Weights of a small GPT-style language model, trained from scratch on English Wikipedia: 6 heads of 32, an embedding shortcut.
Each number is 500 + 40 x the weight over its row's rms, rounded and kept within 0 to 999. Layers, rows and columns count from 0. Numbers have three digits each. The size before them is the row's rms in percent of the matrix's.

# down: layer 2 MLP down (transposed), 512x192, rms 0.0894, rows 284-293, columns 96-191
# gate: layer 2 MLP gate, 512x192, rms 0.0931, rows 285-293, columns 96-191
# up: layer 2 MLP up, 512x192, rms 0.093, rows 285-293, columns 96-191
down284 098:480482464539553523423545494497425414509483541481535475573468467480497505460544508526471463520515503498466523546450471487510496495492501533478492484554541581475545440593488494525505492446468449509539468496532500420507579507470438453551492521435473475517581488534549489520496484474553494555
gate285 093:523487464521550448514441496489557497481462502479482485528503459497492444521457514420484531517488575456454503561528558446541551473529468524485580546488497463506450495525506407467478508442511479488549582467511502520527427508541459493436530506443513514474508561513527582561519572496496532514
up285 098:518516478466494487515505560528414506547536509538481493509495568488538524507546497522489484514498456532465529435480499494427456516511505528494437380501459481504495512512530601552471529546498488526480449503486488493442567471421469461609522569525494504507519410576496489482516436498459542498
down285 093:487508477493504539489506430569506501524453482527561468570454447544500458533467527562469463521524450510487506531561509511513495465457461500404509548513532498482462516572580528499496513514484500485559470463453475540499505499469539457546484522361495509558444477536473466469519377501522478466
gate286 096:541565503455526475518567472505537464495544435438448450495542468506537504546481537467520544470426542481466434482466477541605553488563471503478556549491544403463478489511522479451509469484543518557463484421533517543523500505488545489491486526524581524573479452488461448568506519499507440486
up286 096:502498519526511485517450493536497531509517559534530597489473520511437496423458519482493423501535514515540534478517522443404522467473498449491437471501465523534491501431472527554403532570459497488501526518456479455471462526456471516502521517529434488430498487512529605441524439499447512464
down286 098:472498511470458458577493493532510585460506450531490481492477463453495564496442521572448449517472534490473493533516515480513476524512551530461418535522558491477476554423496549514502458592515541566521493435538540499592456518535506527488526601553450445492447502543499559525523520519486517502
gate287 093:491480483524523555514601526568505503431485499525460488546519498573541471559526469442505468430434517535502557470470567497494536546514502494505561548546500498445500501547478523499498437476496516486498499500463499498529441478561472527540509494530460529482501441516455455480454524483417575541
up287 096:488491532482530567428499395511523504484566488444518548467507549479501393427432486442433523452474526501492462470520384487485477506534519526526494495454476475453491558440472448508513495507527444510464527436504519503511482508519489540469445468459628450572413484568490479502490484521495489546
down287 101:459566489455538504515486464437521471521489458508501539536437529496529529495523499592414508429610524512494487476534568511516428512475502456556472448460537452482483474510509451418470450468548447532550487502510440457504535459547522434432425496497474521513550458573478527534533551458547525471
gate288 103:494441474475494479480492486500447450485517507512529497424500438479406511502451503492538492510411514459451529581475459475517442489474577450408449491529465499495485498512502482503498467503533442514461481479488503497515454465460473457515481500469508484480518499608529458501463449417493509502
up288 101:496560489563508527532555532467592523527501507489419504505510560539570514483544448525497495481531470502545426480507570453501549510500446535564557496540580498501481436468499482455441563555484532495550536508497454531523524510503542580469511540593472570535500442393463555522560540577541503481
down288 100:443555449429442447577528530510565555469479527389475539498529507447528583437553458563510512439450503474489536480514520520514527511536487528520540525521506472493443422429480491475534465526544519528431537446481535489507504434464510543555489528565470507490498472447565553544532499462514574518
gate289 106:499477438492456530538475497465521557421487450440518453491501497538519463484485505504543480431469534490536476476495557500562532551452520561557488543500519487505472489469649589478467486494469536433520519514441457545540479431424499509494467506511544513450533515418525502527432525558516453509
up289 110:508456511487499440498501459434465451481464461483419450492544488522487490447515470497458532450533531449536441485468499492530514514480589552544560574540469500535491504533471546557476595503546489452539517503439473533554550451470498515499554466489485510553460476479499513431476503508434494462
down289 110:548458567407547471534497478505547542559517440520457553532458505503494459531506507606543455533454482531478490508479543490479478438513456422462504454469448523546478501458510540467440438445477511513453504553492489486452461481526464521503469486544472478522535508502437503581516394532490540513
gate290 099:502445522481533517517494510537568507477461589533488568443477502485566480502530470527467514555433430495483405477496524476428533481537440514485488505490560516515470517478481526480550516452506474513481559563502507425493546521482548471498469505473473556546518483484442555531494540404547506513
up290 099:469503530547528533491506553503455570451467466430483433526516439478499422519460443465477580483486574442423532505434528483558571454511459492518479567503521476477507507578513529476499478492494480537478550461502560453503476492501471513487465504435424502462482490593516500505479543555480458510
down290 102:499495499522521579556572514493467502462454496534499536493511508566459538451572530436533486514522534496546484469524415457514532527543516583438520500496420548493476502519527478544549502475442540495473534487498498506529514457500507505461515478505548461485492500449464493499471488402500466471
gate291 110:560497570390460534591509512507539531491518501520493529424487423500546528458488490494551538446480578463485472498540475496467579524539531492438481525452511430461502524465449503464542495560530500494528528522459432489497535509494496502493439530526453589440481525511513466606487494450502490496
up291 107:558462432559539520441500469540481496467454418528468493517499512496526455475497479442460411522479435516499552548480523466441491473495527564501516550524502419520457498459426430502469501482489471507514553473473539466483533510483522504534520443427462473542561500438473520491500578480451481550
down291 104:555516430519557466476491565530426490494553539436483519470539490554441529496447467469521488515498528468523447496487489464477530464466516537493462489557563525506438520509498619502428501468468503457440503503511489464418575491423501508582527529455460499508517447446442459473554457568480495408
gate292 099:411539463461558483483514501528517499563464484551464550483477509504488449485431558487468523525511474481481539521474485517470528482557534457468578484536527508507500476512508473424465487453506480502497451477601570482522434534504477464542445560509468537488520470464479562520533409458569566507
up292 094:478544472457492501480524503471506498498417473496486524533471523479538459456521555515507483481522523480481523540420486493505529475518542519509451489596472556552509428534521545466523487519474576464509469530491514479544462468523531537520536523469411489459456505483455531464491510517515513427
down292 087:533479477481544502508472465503553534423563499551474438504545535504499510522468417461470483514502533458563503531548497490492510522484516522523508485531452472508499563509466500536544455570507552450560543508477499535464471508530566524508495458508511463546478536493482487507518529465481434512
gate293 100:492475527495517477525578545493498480454431514474490563541511487457499524502475572508496627562498477459504492566499472476547552466537491534465456491504515516512502507467421558445497500512536493493442623527504535574588479478521483514503562471539530520485523526631480521575544489439491534510
up293 098:478482518454439526471456471498583512527533539440491562455533502471469516501419558443498508481475598491508482518462527531429479525511495438471540528560490593487469501478556582517563505512467484478457432427486494505504499481497524554534460484530499536501476453463527449503479415473497468464
down293 100:502513587376532512532453454547554424511486499457496559519455556478442442522512479507467514530493507454502543512488512444486499516464435500567450444473544525479439552528509477467476482526497547463503447497529443501524494476552492603546480449478483487518488467488529535587423431467554522528